config.toml
n_layer = 10
d_model = 768
n_head = 12
n_kv_head = 6
head_dim = 64
d_mlp = 2048
vocab_size = 51555
activation = "swiglu"
norm = "rmsnorm"
norm_place = "pre"
norm_eps = 1e-06
positions = "rope"
rope_base = 10000.0
rope_fraction = 1.0
qk_norm = false
attn_scale = 0.125
bias = "none"
tie_embeddings = false
parallel_block = false
init = "normal"
init_std_qkv = 0.0225
init_std_o = 0.0
init_std_up = 0.0225
init_std_down = 0.0
optimizer = "adamw"
lr = 0.000394
beta1 = 0.9
beta2 = 0.95
weight_decay = 0.27
lr_head = 0.00568
grad_clip = 2.0
warmup_steps = 588
schedule = "cos"
final_lr_fraction = 0.1
batch_tokens = 65536
seq_len = 1024
doc_mask = true
train_tokens = 836000000
steps = 12757
dataset = "wikipedia_en"
Each number is 50 + 10 x the weight over its row's rms, rounded and kept within 0 to 99. Layers, rows and columns count from 0. The size before them is the row's rms in percent of the matrix's.

# gate: layer 2 MLP gate, 2048x768, rms 0.0204, rows 114-130, columns 640-703
# up: layer 2 MLP up, 2048x768, rms 0.0199, rows 114-129, columns 640-703
# down: layer 2 MLP down (transposed), 2048x768, rms 0.017, rows 114-129, columns 640-703
gate114 096:35 65 49 52 40 59 40 43 49 49 44 38 53 51 37 44 48 45 49 39 62 48 39 64 59 51 45 57 57 55 33 72 57 57 66 52 45 53 68 49 60 59 44 64 49 42 62 50 66 67 51 48 48 54 45 43 53 43 56 45 55 66 57 50
up114 098:35 44 44 52 44 42 43 70 53 34 44 46 53 82 39 60 38 57 57 52 56 51 43 55 42 51 37 49 64 57 69 53 60 40 53 60 57 33 55 33 40 44 46 67 42 28 50 38 38 49 31 44 61 59 49 40 61 40 48 56 66 45 76 64
down114 100:68 49 47 39 47 57 49 36 31 40 38 48 66 56 52 59 38 44 64 50 46 51 56 56 50 47 54 48 66 29 59 60 42 44 43 56 49 50 65 38 50 61 31 50 53 58 37 44 81 56 53 49 57 44 55 50 57 33 56 51 59 41 56 53
gate115 091:54 53 44 60 37 58 44 63 44 48 44 37 59 34 34 40 50 60 56 44 54 71 43 55 70 47 44 40 42 54 41 53 50 43 72 38 47 48 44 42 53 43 50 67 49 32 71 53 59 44 49 43 38 54 43 32 55 43 57 53 47 63 35 66
up115 097:44 53 43 51 45 50 41 64 46 33 35 50 54 47 37 41 54 49 56 72 50 52 32 70 47 45 37 61 39 39 40 54 35 33 53 54 39 45 49 37 41 55 37 53 42 43 44 65 46 53 53 45 19 46 38 46 45 47 57 52 63 59 52 45
down115 096:50 62 29 60 64 69 62 60 41 55 36 41 58 43 54 41 47 51 43 36 37 64 48 67 69 42 61 54 47 40 45 53 74 45 58 42 42 47 53 41 49 51 45 57 39 49 66 61 50 44 55 49 32 42 59 45 67 40 57 36 46 48 36 47
gate116 095:60 43 50 33 36 53 68 67 45 67 47 26 50 60 58 51 43 24 39 46 61 51 42 55 43 47 50 53 41 65 39 54 47 57 47 58 39 67 41 51 51 47 55 44 53 52 64 69 58 50 50 50 47 34 42 57 43 52 58 38 50 33 64 41
up116 096:58 52 50 64 67 50 47 52 35 68 55 44 52 46 44 66 26 51 42 47 44 57 33 59 52 50 42 55 52 45 56 38 50 57 52 54 50 62 61 62 42 57 60 52 66 52 62 40 66 49 52 38 79 54 52 69 37 54 57 56 51 40 54 37
down116 098:58 44 49 58 52 52 47 54 24 64 51 39 59 55 49 52 31 56 59 76 52 63 43 46 46 60 57 49 50 49 48 49 61 40 43 50 40 56 56 52 70 55 68 43 61 44 42 32 69 32 71 43 55 65 62 45 46 52 43 74 46 53 50 63
gate117 094:59 47 51 63 69 34 54 47 40 43 62 46 64 51 45 75 58 43 54 50 49 60 42 50 40 46 61 50 58 66 47 63 65 67 40 35 50 47 63 47 65 38 47 52 58 54 70 37 46 60 55 73 63 54 57 65 27 58 38 46 64 51 49 49
up117 098:35 60 33 63 43 49 48 34 53 58 41 56 42 57 57 57 55 48 65 38 60 42 43 55 35 49 40 57 62 45 54 43 43 42 44 55 45 67 54 43 30 55 49 38 48 42 56 34 46 56 50 32 46 45 61 54 62 45 57 48 58 41 60 47
down117 097:51 47 28 54 50 52 46 53 48 38 32 27 51 64 41 41 47 46 58 53 50 62 43 47 59 52 62 43 58 55 60 49 55 46 67 63 48 46 48 58 30 30 34 62 52 49 53 48 00 36 47 45 71 53 62 57 55 28 45 37 43 49 38 44
gate118 102:45 48 80 64 55 52 42 55 50 49 60 44 46 61 49 47 66 46 45 47 56 51 60 54 55 60 53 53 36 52 46 62 43 63 53 54 42 41 49 45 58 56 66 52 51 42 50 52 50 43 36 50 45 59 52 60 63 52 54 62 47 43 62 58
up118 104:54 52 39 44 45 56 48 21 38 44 56 61 52 45 40 58 35 56 40 43 27 70 46 35 61 51 72 45 61 56 60 54 50 59 50 44 38 34 63 47 34 45 41 58 52 48 38 45 52 57 63 41 57 69 43 64 54 43 59 45 36 55 55 44
down118 102:64 54 79 55 65 63 57 36 38 39 57 36 41 48 51 46 34 40 40 33 27 44 50 65 42 49 50 46 47 58 43 63 36 49 50 34 34 42 45 41 62 24 55 46 32 62 52 38 35 40 40 54 44 56 65 56 44 46 44 46 57 45 45 47
gate119 100:61 53 59 60 73 58 29 58 63 37 67 54 59 47 40 46 43 41 50 47 44 65 38 47 50 44 56 59 50 37 65 54 51 54 44 54 55 52 50 38 30 46 53 28 47 35 37 50 36 33 51 57 48 53 59 38 44 50 61 44 56 62 41 58
up119 097:55 57 43 51 37 39 48 39 48 37 51 48 47 41 65 44 66 55 49 50 67 51 53 61 40 40 54 49 41 66 37 45 42 77 23 35 50 37 37 53 34 50 56 51 28 61 52 60 57 42 40 63 67 60 55 68 48 63 43 58 29 57 46 40
down119 098:41 51 62 47 57 49 37 52 40 36 59 54 64 51 62 44 50 42 48 41 64 59 50 61 60 55 47 36 47 39 55 44 64 42 42 53 49 49 44 53 50 61 47 44 42 35 65 53 43 34 55 47 53 62 38 40 54 54 56 61 53 36 56 54
gate120 099:67 51 49 49 51 45 52 51 39 54 60 45 61 50 74 46 58 30 54 49 59 47 60 59 39 42 48 51 64 45 51 38 51 74 61 42 52 39 55 26 27 41 37 48 68 50 36 62 46 48 44 32 63 37 55 49 43 40 48 57 45 44 44 52
up120 098:43 47 65 62 54 49 66 51 43 61 61 59 48 43 45 58 57 42 35 39 45 57 50 39 54 36 55 66 41 43 47 36 46 54 57 51 31 53 34 39 37 31 44 75 56 48 50 49 41 53 42 43 50 32 48 43 50 48 70 55 43 58 40 52
down120 100:44 56 55 45 43 64 54 43 48 56 75 60 31 43 49 44 45 57 62 51 48 30 51 49 52 57 62 45 40 44 49 46 37 66 39 40 52 52 55 44 54 58 49 51 47 49 61 46 71 43 41 54 49 59 52 30 57 44 57 55 40 52 46 48
gate121 097:50 72 30 55 57 58 34 60 58 42 70 51 44 35 63 52 57 61 48 60 65 62 55 34 50 50 42 67 47 50 41 43 54 64 71 39 46 46 49 39 42 53 56 34 33 61 56 43 57 42 53 47 51 53 42 35 55 53 62 45 59 34 51 49
up121 098:41 21 35 59 58 39 61 55 37 55 55 43 59 33 51 50 36 44 49 59 69 42 65 41 48 51 53 61 45 49 59 54 70 51 51 45 58 39 57 57 58 52 38 46 54 52 55 52 51 50 56 36 55 40 58 56 53 57 46 54 38 51 34 53
down121 099:49 47 57 45 67 38 58 36 53 43 72 40 55 52 49 55 48 47 41 61 73 56 45 61 44 34 43 59 62 56 46 61 53 41 51 34 66 53 50 39 43 38 52 45 63 59 46 36 89 56 57 48 61 53 53 39 40 49 59 64 36 57 49 42
gate122 097:31 50 53 57 60 63 56 42 57 43 48 61 57 48 35 52 31 49 20 43 64 51 36 34 60 48 59 57 28 61 43 59 50 46 37 56 42 35 57 59 45 50 48 55 43 60 60 63 37 60 45 41 56 31 52 54 66 41 36 58 62 43 35 41
up122 098:52 54 46 48 49 28 41 35 54 44 59 63 52 36 52 77 43 38 56 30 56 54 44 46 52 48 59 37 59 37 32 52 50 60 42 42 42 45 45 50 48 47 67 50 51 56 54 57 44 52 40 51 42 57 31 59 45 47 52 56 38 50 47 50
down122 099:60 48 42 36 44 55 44 56 48 55 41 57 41 59 40 49 45 37 43 45 62 52 42 61 45 38 48 33 45 64 40 65 42 57 42 49 58 25 42 41 50 54 45 46 51 46 57 59 56 68 52 38 36 34 78 56 45 51 53 60 33 51 53 60
gate123 098:51 48 54 57 48 55 55 24 36 41 59 57 55 58 40 75 60 41 57 45 87 52 51 55 57 54 50 49 40 26 60 51 33 54 64 76 42 32 33 35 46 46 53 40 66 32 58 50 43 32 47 38 60 35 61 52 50 56 43 52 32 52 61 40
up123 094:68 54 57 47 44 47 42 35 43 27 75 54 39 56 41 62 70 43 41 48 67 53 57 51 27 39 62 61 63 44 50 42 56 31 49 56 69 42 56 48 49 48 60 58 46 47 52 64 33 48 70 50 58 55 40 55 55 51 36 50 67 55 42 25
down123 096:59 50 62 52 57 48 39 43 56 32 60 47 39 55 35 52 58 54 52 72 52 72 60 53 49 45 36 49 60 50 51 39 47 31 67 52 47 67 56 66 56 30 56 57 47 44 58 56 24 56 41 54 47 62 34 62 46 54 53 54 48 28 44 46
gate124 099:54 49 58 64 43 54 39 47 43 34 55 56 47 50 49 62 53 53 46 61 52 57 50 39 69 58 44 50 56 46 50 46 58 71 50 60 40 51 47 53 44 24 56 43 38 44 57 44 46 64 47 50 37 52 33 63 53 67 47 47 52 27 36 54
up124 102:59 48 54 38 31 39 47 57 51 48 64 54 48 61 40 53 59 31 43 61 57 35 48 62 45 49 48 47 62 59 53 45 65 58 56 80 66 46 53 49 50 60 51 42 65 34 44 41 43 37 57 41 58 36 55 52 27 64 55 53 26 57 58 38
down124 102:49 25 51 60 43 46 75 59 58 39 51 47 45 63 44 47 43 60 47 54 38 38 48 52 55 64 35 34 37 49 61 50 47 62 44 66 57 39 63 45 48 51 58 61 80 58 66 45 00 47 48 37 34 32 50 57 44 63 50 42 49 55 55 37
gate125 100:73 54 50 39 52 47 66 64 42 62 67 46 40 53 31 49 56 54 57 36 42 66 59 65 50 38 58 44 55 42 58 50 52 66 45 39 44 28 44 38 56 40 68 51 44 38 43 53 58 62 61 61 47 65 46 50 39 76 30 42 36 57 59 62
up125 101:37 62 45 55 46 60 54 50 64 33 52 69 46 57 58 42 48 41 45 42 55 43 56 31 57 52 41 66 48 41 39 43 37 60 48 33 54 39 39 48 49 63 57 48 27 40 44 43 35 48 46 51 66 51 60 56 48 52 50 66 65 42 24 53
down125 099:57 39 54 68 48 48 52 77 52 57 49 51 53 50 31 59 49 51 56 41 46 61 64 56 57 58 38 20 62 59 49 37 45 61 45 56 33 30 51 51 48 57 41 54 24 47 59 24 49 42 44 38 48 55 48 52 43 60 45 40 59 59 73 62
gate126 095:34 47 53 47 53 75 45 63 57 62 31 48 35 42 46 48 43 57 43 45 52 47 47 47 21 48 48 41 70 62 52 36 42 48 37 49 61 39 50 65 53 43 46 34 58 64 54 71 58 50 29 60 63 33 50 61 46 35 34 46 44 52 62 48
up126 092:48 56 39 47 55 70 58 53 54 51 41 56 50 52 25 45 48 48 25 54 54 58 43 38 34 52 46 35 63 53 54 51 53 51 30 42 62 67 61 72 52 51 44 55 19 63 45 51 72 49 47 60 68 26 59 53 56 35 45 39 36 37 50 55
down126 093:39 46 54 52 60 51 64 44 66 44 51 55 60 44 31 36 53 45 65 45 39 61 42 41 57 51 41 54 52 53 59 49 41 41 44 53 48 48 70 52 54 58 50 58 34 58 43 36 71 53 60 29 64 43 50 51 73 56 41 46 57 68 40 36
gate127 104:62 40 45 57 45 40 52 36 51 66 42 60 53 55 49 64 51 65 32 43 37 64 59 42 52 53 43 39 62 56 39 53 55 49 42 38 41 60 29 63 58 48 57 48 56 52 60 54 54 53 36 48 62 53 54 55 46 42 55 59 51 45 33 40
up127 102:46 52 41 51 53 37 53 61 60 52 58 68 38 52 37 38 38 46 48 38 44 58 63 55 63 72 60 43 48 57 50 40 71 61 33 33 58 35 44 49 59 40 57 61 43 51 39 56 43 49 43 51 58 72 53 58 29 45 56 49 42 58 34 52
down127 104:60 22 60 42 53 52 61 74 41 54 48 52 57 52 47 55 53 34 72 54 52 57 73 39 53 51 52 33 31 56 50 51 59 43 49 47 53 40 52 57 48 36 41 44 47 50 38 48 66 44 48 64 47 59 34 57 47 58 53 50 45 31 49 44
gate128 107:53 52 58 60 49 52 29 45 58 40 44 53 35 43 37 46 66 53 57 54 60 32 40 29 40 54 41 40 37 38 46 66 58 56 68 60 56 61 52 48 59 68 48 52 36 47 37 36 48 56 55 39 39 62 45 44 37 72 55 68 43 48 56 53
up128 106:49 38 37 44 63 51 39 67 57 41 36 36 42 38 56 60 46 35 69 53 46 53 54 46 43 66 46 46 44 53 68 42 73 43 45 34 68 43 60 44 61 63 48 56 54 47 59 57 43 42 50 43 60 52 49 57 45 80 57 67 52 40 64 63
down128 106:49 51 51 49 45 55 50 60 44 42 40 52 54 52 58 63 47 40 44 43 49 51 59 44 52 52 63 49 68 43 46 49 47 55 46 46 57 41 44 55 50 36 48 71 45 43 52 62 41 43 56 31 61 33 54 48 50 44 59 37 63 45 55 50
gate129 098:51 71 42 55 58 59 53 62 56 36 50 46 41 45 49 50 48 62 69 60 55 55 58 21 55 52 74 52 45 39 20 65 53 50 57 40 62 51 56 69 48 56 43 66 36 37 52 61 47 53 58 46 48 43 45 36 50 53 40 54 65 30 49 45
up129 099:45 44 60 52 43 37 42 39 39 33 52 49 44 43 48 53 33 53 38 49 53 57 47 61 60 45 54 43 50 51 50 52 41 40 42 60 48 67 36 46 40 57 52 82 45 40 61 43 40 45 50 50 47 45 42 63 45 58 53 72 58 47 56 44
down129 100:54 75 49 60 51 50 40 57 40 38 56 36 31 43 46 42 60 50 58 63 46 39 40 55 51 44 57 64 45 38 56 65 46 30 52 46 56 65 52 46 35 48 55 70 45 53 55 45 66 55 49 57 56 60 43 56 43 57 51 57 41 46 47 60
gate130 105:51 70 64 51 43 57 66 57 39 41 51 64 28 64 60 28 57 59 62 58 65 46 51 52 73 47 52 37 46 48 50 46 73 46 68 58 51 42 40 54 59 50 41 54 56 63 44 58 40 49 54 43 48 43 33 36 53 61 44 63 56 38 43 45